config.toml
num_attention_heads = 4
vocab_size = 582
hidden_act = "tanh_gelu"
norm_place = "pre"
positions = "learned"
init = "normal"
final_lr_fraction = 0.0
max_steps = 4630
Each number is 500 + 40 x the weight over its row's rms, rounded and kept within 0 to 999. Layers, rows and columns count from 0. Numbers have three digits each. The size before them is the row's rms in percent of the matrix's.

# up: layer 4 MLP up, 512x128, rms 0.075, rows 143-167, columns 0-127
# down: layer 4 MLP down (transposed), 512x128, rms 0.0701, rows 143-166, columns 0-127
up143 117:542479557499550501536439531486469511484465494529518571470511516484505511500394539511500514481443501550502432504475514545515551519479424497517517457589463388455526501400492493511467423481555543536550502533468519536447570519480489485507477508536524536511468505417501529479538596432572508518468481512509517547491469511437486515418432504535497569495497473499517509486521461599490461462525
down143 107:495530473504511505481474476491565535485464555498518524533466482471575517540469437498498527473539530529505502519582522530467499484551506524463461487522490566475578461488434453548489562485493480502514547505489499446555481452501493551557506456546459531481444444429509470487585440464499493475496583452578511542476545400509520498497495479443538405468573558494488506565526468489457457566407
up144 113:458434472465515534447454448494425446451547407487541542467471476531467531451428579498479479479449456512455522475544501483550546528523495522453597497534443526531513518467505570524461574462541523519485549493493559512477571521562543537512451516470472525493511549507517501528509520510513588564465514496508523506517484425514501459511508458476509454511521472534533497585488503465524395582449
down144 117:500591501525542427514465549555577449440544475491457548517499495444492563457544535484488511427485411493483452571495574562514491436532464534491508457518495476481542479476540503489486454503587473444524552512425507538507438509443466511513466491471478533513478496543565512478453527564583497485416541506458516533538464445449526414523430482535520439494474497522515496504541505549515478513519
up145 114:476464513498530515388490486484522558465477469578504528554510466570568543450480532526507451511482447581565430564452537537528525515489495554463420500488514483411506513480499526515453579514476481472446499497555581463441475526492465464509523491458467591464524539518525538552540517506489524504511556494468456512507564476517482432471463437563494463464538501486567503485491426457503461516449
down145 121:455518511451513476471511545543517483497516527454512516600490508428522516524515448552605534532512401495535495479466477498539531453513521495472438598506524484532522436521455481512492471524516488486462524473472452464476560476507405566511523508506541405478461515441565523452539423429476512501516485523522539503478530535500421495437493516539463495558555501465513504502537566536493480548395
up146 116:478518456498466504490500501518526481476538514462461415431461568464482483459474535488495457484532452518489514614479505488568495478450463574478464491580513538511460525597494467481547454498445515536560556482511563541535605443524536427497543489495543530476434467498508434503419519442491486532429504524557519503473509522430515473541521493591553475466476458545507531505483500535512503558484
down146 115:485527478511462473425525455484410503453460476532524533478525538446507454500537514485497508497497538463456490535513532570496513572504527528517515435461549478522500544445492492500527481505571534462482531574521528533457425561545479513555477481602467490483547551503626464512475441549465506441466461480499533536553543465449497494448512527401528472475519441501554492517511508508507519436393
up147 006:548510483446527470518489505515523515538495474561483515466444443452472490455495500456449446500497536466438478496497508462428482535490472489517563482467484546495520482554513529586529459484544533472481423554578471492478390501492558445444465512521535496490512447546519475511512444493513507480501453479447455472551490476471528499467516468460478518457462501427514489486636406532504386544431
down147 003:495578521502553529457554517476513471504495508491482565406565543540499573534441525525518501541514470541451529550501415554521413488533478508510554556495522507551467536495484465468474479429508492454454549531462525550508532530543410417522494487532480504437510485499396546495487478437469500484456543465508541455450503489461572491435530536466459500545542508556511515465562517519476583497517
up148 108:518498532536466510414449454606555437477515572502471487520474504526557532511413485476538504514450509571510536577506504489467490480484459546538456442538451448523543443549511499527478474488427509471476477538459508495525458537577590505472464503543510536537507606499463467464417541580536526517504446561451467439501466533439516482505511483525482475470492468469528518542524492490509439518554
down148 111:512457506516588544593490433519502560470491472525511565499488494559527509450531486451456591506554513536518503465450472469445472450479492570446532447492534492547452466535530522499496488566548489542429516496462586517566516450469491452470502502509543468596584508464487540488473506454525429466457423482512487480425448509524476439486473498523526526476435491502585472453548493506491508490523
up149 088:535523467484519473526494531598432505509484527498511453526497487512400476421528499493493516595520489509483562463464492472522496477540486557578505527561521503527430569461425526522476511486447461527450481526495507514436500469560605505488419574494560530407465510524422453445489455508490500454474517564500534539547515489436493463426509546544508521462492472478528489550468462506491476535525
down149 090:476507448494510474494516545501470530512451495474417544454493443481473497471516446518479507497504461525515486533512518553506546544487448452494486609496508497584534521494508508509522517481547447563435502464529470526520492479403458564502472627563452551543561559535490542464514482537456411435501538519470506500438501502498494519508429555539481516537565525513455476480417491446416525540530
up150 116:554478370529561463451491458546549515449506499511497501584478447579514473516499459535542542541515448517538526516471447486500486507475530447445508417506504510532519465544467501495499497516502483484499479508474591493532444501497581456441556448479502511446442588480454450514482569483486556496565474538528446512544535543485522495446561446498557442546428426471498522488498519539526541507497
down150 130:450565470533582445453547570497504549508481553539491562497472491530486491521446467461463479544548465517537486507519485554565519472514499526524497506469510494438470512510543534524435504501432452496470466524467514482461542419503532515555447577422478549493500480518525438430412454541557479495521530456513541424532475481472483518545382462502482563557468552508471514504528455494440499520570
up151 104:517474520499513496445495524513444524482513425487482514508462591493441434535493498527502519546490450529469475576475477516512493464409477520494532505556502434482512599493511459531482478497539550502564434472520538547397449508487485469551492482545529504497515516538553435455504530429521529500574518519533473561447542467385517502529513537497515526451417515433484483564492480572545491551456
down151 096:481465480457445521497524474492513527499535507472531475473482497532541520522497466547503556420454473486451538480476533489517486508593542552478532478533514523483565441575478526498634441496567474492505562489569483479526586469478584560531427468539480458537568448490483494520469471503418499473513437449485429467521449552450442544522498449531464514547501457510454480544531517537500486454477
up152 108:568493476547500468521530538521559448481524487502454420469500517523417529540494446545570407544495414506533509493437475484425508529424513514431474483510490461552448491453456538482439452492484534521551499515529490444555517509562527532459528456529565510518458513410482475517426515474551538553522534535478624518561513521512477480496518492458505492435489487513539515481522456489509539503431
down152 114:442520535460547509507488494397568501533442471511543422514459559521458502450541516427564562469513423549563524519536559498555565539512465596471512447430500489414477469513531470474499548487546478466537533480567450492515498552478491499507518476512462539422481478554480526476483487501523494467458437516518527495415489496468464544526500486496531530490531543446410492556474537515498554519538
up153 112:435510517485521494461453509597468495454467450483451464464532450549525478558470490494557494545491446486544440547489563526504525520554481522493482484541481383496512487486455432506468514509537497518488478540521516536473523502530512545496487529492483553502444567477536469535467547511590521488481562474487489442502565520500546464423557484542430557428520474560504579487539409494538420490438
down153 109:509503544464551533542507496500496545499488509500588506482489546454540428400462544476479493438430542464511582460545551465521493463500549464498473568508537493557462572507519527533564515502480528498530460530438499519532461409509457475502374488459473535483436505492517485531529492580514439488535428526455532486491507517509475516547535547560473497462480432528540514492480485403532564488480
up154 115:535446542572502506425534437523502484469520508509514520463439461573472457477506487571524564498457488489482533536463487528523578507473464535499468413506470501538506460468376502514479462515496504462554517594465518467563477470493577472431539506480426490505568504514519468547455501512438527497555556536549510496553462507459518539515495393491468522480475441463500558548504519512584514494478
down154 116:570525484510519504528504450456531472493504497547471498510530505474493433471535471489449479461430483531412464440472559549581498501508532441449495527549509546468496487507438486488502536509471483494461444545500438540488541566498553526460539480533462578501411503462486518485482525513564464574461493530472513450582529591471517512519515518525492413551518488504508531397503529395517463533567
up155 107:564464470502404554534462533505587514481522525509486446410407501485533544503476471538460463509451425569481511522490494476520505539477510463482498504577521501485580485514465472537514452491479509420447527464554549459461408482538532527400469450564551550526525543475558423565486499535496492531482531456494499483496501500514584565439465505534466486428508496500488534499513478505517492489468
down155 110:471518435561487496576495507507473542487464551505456525538485503463440520542417507474480483528537548479469500566507473497524410455538483429486493478434581512457475420597514482510467544484481517450499519431465411499433443493428511530448528461527587496501466539576547522540507439509457555531533536531481521503490516492501502492538512424520543521499551558524521472486532494552510564485554
up156 108:583550503499489532517489488547514553477494536508503499532448487544439454529504464521523520453531459522589491469482518555602524519459511549433475435547484502539455500484472538480498523521469499542467470532475542462446457511421491545416547336458559527563492542480508448475406498440477501551490525557493472551517504493460520507510538477485501490504481443455450555515510471517443482490495
down156 119:523548467480519459456539613528479505555495485486472489440471500536515536491519452520464456449556548493540520525485559556561450464546442525503538519424423553492460474520540535550513513478492488474517458506481501496477530502434559579508444510454500543459541555482433522467491528427502471469505461435491558437570427544481597511452462544466447485477464553493471520538441498523500508543540
up157 112:592502534578509488481475448508458502474444508552480464553485475508406540514521468488434428512561536525477466497473457547461591534395506530511508456524488552509488527497482495421500450487527499450530489520493537465479511484454559547511545458544525517563540422552536480503460531452568518531578517534503539526548557478523408496442526486449485544534427493438509492477524525458494498533523
down157 120:480575523464545558577483509556468418446546536449529576508502492453538496453494543524452522455477561569572531411556483458505542426509514517474470570545491545461448463434490495473547582490511455533479569538497513455485477505514496503435522519548521497540504523518515509534443483531567456503462515543487538520514449465436526492508487502518509462499396526467459499517484441494417477482473
up158 107:501547559518492544506457441529533548465452423523490504537497552518412500541506503472466526499498479503524494568514490546522496509477422439514491425478416479561458481440472463499519444485572496468482455471486554568487542542506551479494542402496574495488475524469482543499559552473482536481513472503498534568615542488562533574517515451492498501488400504498518529494507472490533453517414
down158 113:489445506599604485531529490496535486484484453440501556468459578451551471498528456579508484553538555528495534478495571442541497530552496489525553428546449447498554548476495446461488443487442519516410536556454504556460529456520540475488395518541520491530472495476522468556483449524504478502444536473497546494501452514442531446523546519525512507448541528492468483429491507528487504480553
up159 004:527482466465510434540488486498481514592536491564486499506458465447502451488494523508429441518486559521473453528540480494466505550466471504516541459521453499505510508529498556577552524502510452498492503580596464499516358516502576461460485519578534470539485481488516509536490454506533495491497471511417505499492490460490542474435486436491480447453418480484491483492569494503493359534449
down159 003:504560478504495521471560535522526461469462514490453555420563550540537593510452549555481520436557493519467543540438436535552428520551525537484526529433483531524483497505482445503454424451534427487470498525458505509498508486577426476466490454488507506475479499464459532512428428450465429474453511463505523498467510502449507479503531549472479507541516489550484527438598468536460586498514
up160 111:489417546595462492478523504498467468497501553512527528471517471472487471423468621497520429522569517521496539457516457467550566483484494545431516473504513470465452549567494516517480538508539493481475539569465563504490512479500448426490472510482471496558518452489473460451532476478469523490512540566497496586530512451456444453534497536560561576542501400565504470531484505531512431527479
down160 113:507502451491549422522442476516523522493569522487488480463480482483491523474497509547482534586509454567515478583547553446487476419541541445528486519484469421509483534515547530506427486506522487429449495472471486513469481529455570550492453445487484458529494497494490538530462589514549513526558545463491522474481396520589507524599526423499477476443563492510528468494455460470522462509570
up161 099:442441465549456538526506487517443478495554488543478441453418531542489530485492559549554452458535436499529532559529442523439515472401382499547557501521500473539508528509492523493546485481570511471502561462527475522502564556566477526496488441402503560540498434521495475519473493502504439475506541477528564542482546511479503547503492526469550486471538515460447487488503532466559529549427
down161 073:507566490520564462455505466565494522557536537460498579571541491490487482507457505435469439500500463445457517484513461484565495489540532521490441547487456499527485527468557460508464494512466527438476432477445417507573481512469533515420544560554503470514527453443474499486491457482513459505516542470541412421492523524504516473509511453530514515580521583554545476513454522456436539476599
up162 106:506510507481511484469433500497482543490524507542459437514504514543440515553486454552446445508458450491581522536388487518463493460468500503506463494542534555533522596497463484466568389478512544439505466500429508514544514501537552529507462482474498550518388519489504495585539473519579483529572561510497492442550556492412490464445571501490485473480520496477480496518542501441499539505518
down162 103:540461449471497527515467419532564609488527491523551477457440610474506503485537549437499487471450483479431504446493524456492406505481571501499485406527575446570508500483501511520555500498489535477506523522511490457499494562531540474461445495487540511529480437503539523461480542504466431536533503483475446505484398529505450531503522499562470500480622468537510503524516538520506449477517
up163 093:575469543552459496417451446530528515491433488458430472539497471472515550441531494459492547515446468538463511545469475423501487543517520512450505454571476487517476518429489589560455493497509521502506499506481576487449477517540509487441515502585612499470444515509540484547531436494469425589462501495526487456515456572479542488522456520520520489464506452480451532569563530496510498549513
down163 098:411466505484493534496557527528489448539411543417477497540466430460566469531494531442447471525547531468532402502491508525461571449461476530463558476493517519523507472514552478473485520452469399494486560572506486491542455495555496508485479471517451554461517477502495514537454506506505544504492544458427576456511516465533488487539547492576482515523534545459418510588501557528485546533541
up164 114:487517491526412501486488490613469498494532464496495488443508510548449539540476493530428485520476435506539583517447425499524506461535516555581485490508475542459525496498469474441538453482486549468538461548430485473527489530557590478492463484495551489481559541469434474498471489453533542533488588480432512471446572506484519462472476469466526609481434504523524541569498450479512450458509
down164 114:456479539524513458503499513487511433489526567499470530518454528466532446499550562497458542505449518444525512458527527473522493499525506469509512537529476516547444566499487433520548546518515577469544493579502530493576512545409465456511558459514568515501462391500459544460423560492480479499447502541470466493500471510494538608481527578492499499469442411560474501491438408503489475503493
up165 104:441491455515509473370521466490507444453478463543520528532500445535419556426552487577476514541509466478457572540526495481559504550493518503429482515587462465464519489495470534503519551518594511486495519536468640468482549497510561474508501468557497511523526488521507472503486553480493556494512508507476461531533555464575512499415464500498499452452475475481529528504490425528498451558514
down165 108:509411443509521528492461508531493504462478479477502507483564545429491508461509504505499459442480472524465467615497447526437503419489501461478531501484483491447483489474528506551488427475455491478524586555464462560524549547576465475463512559494495584597445435522570538525554466526490492489484471474518557535506463494492518514453523532565487429519559497547540526580511529484436479476445
up166 097:475465541514532517507497478566419482469496513518518489486469537552478514446468547538490465556488536512518534532506459484482523518519502515547588486510499531466493497587525491551523592481434505505469558479518566413523448527596546499494542522462550540491541549453507496423457515514449449577544467531476545464405480485511435498501505495545508482480472418547420482520542432497450452541445
down166 098:465464521513430452529461467518469502429515528506431443539547585474575477503584450542598467447485567475550566525532519544457465468537553527477410509505538492551417430565457513503525563523592473505511571537537533532518504534502446505530495529528501521463538495495450482514460471464449487516423438450484534509520482526478488491521504487456467488483486479521517495479543485451493429527523
up167 005:544480575540539484509476456532450551641464529510473495523507502497490520542475472539449462490498530525500481522510496525503532492446496464516436480564529450500483512504540550452455514341455514537497488489502505520494535542552519486489593453504503513543478551508539445558546553512545527509476539522579553560532460497524513526531462500524450493523464532516528364495465483497501442530531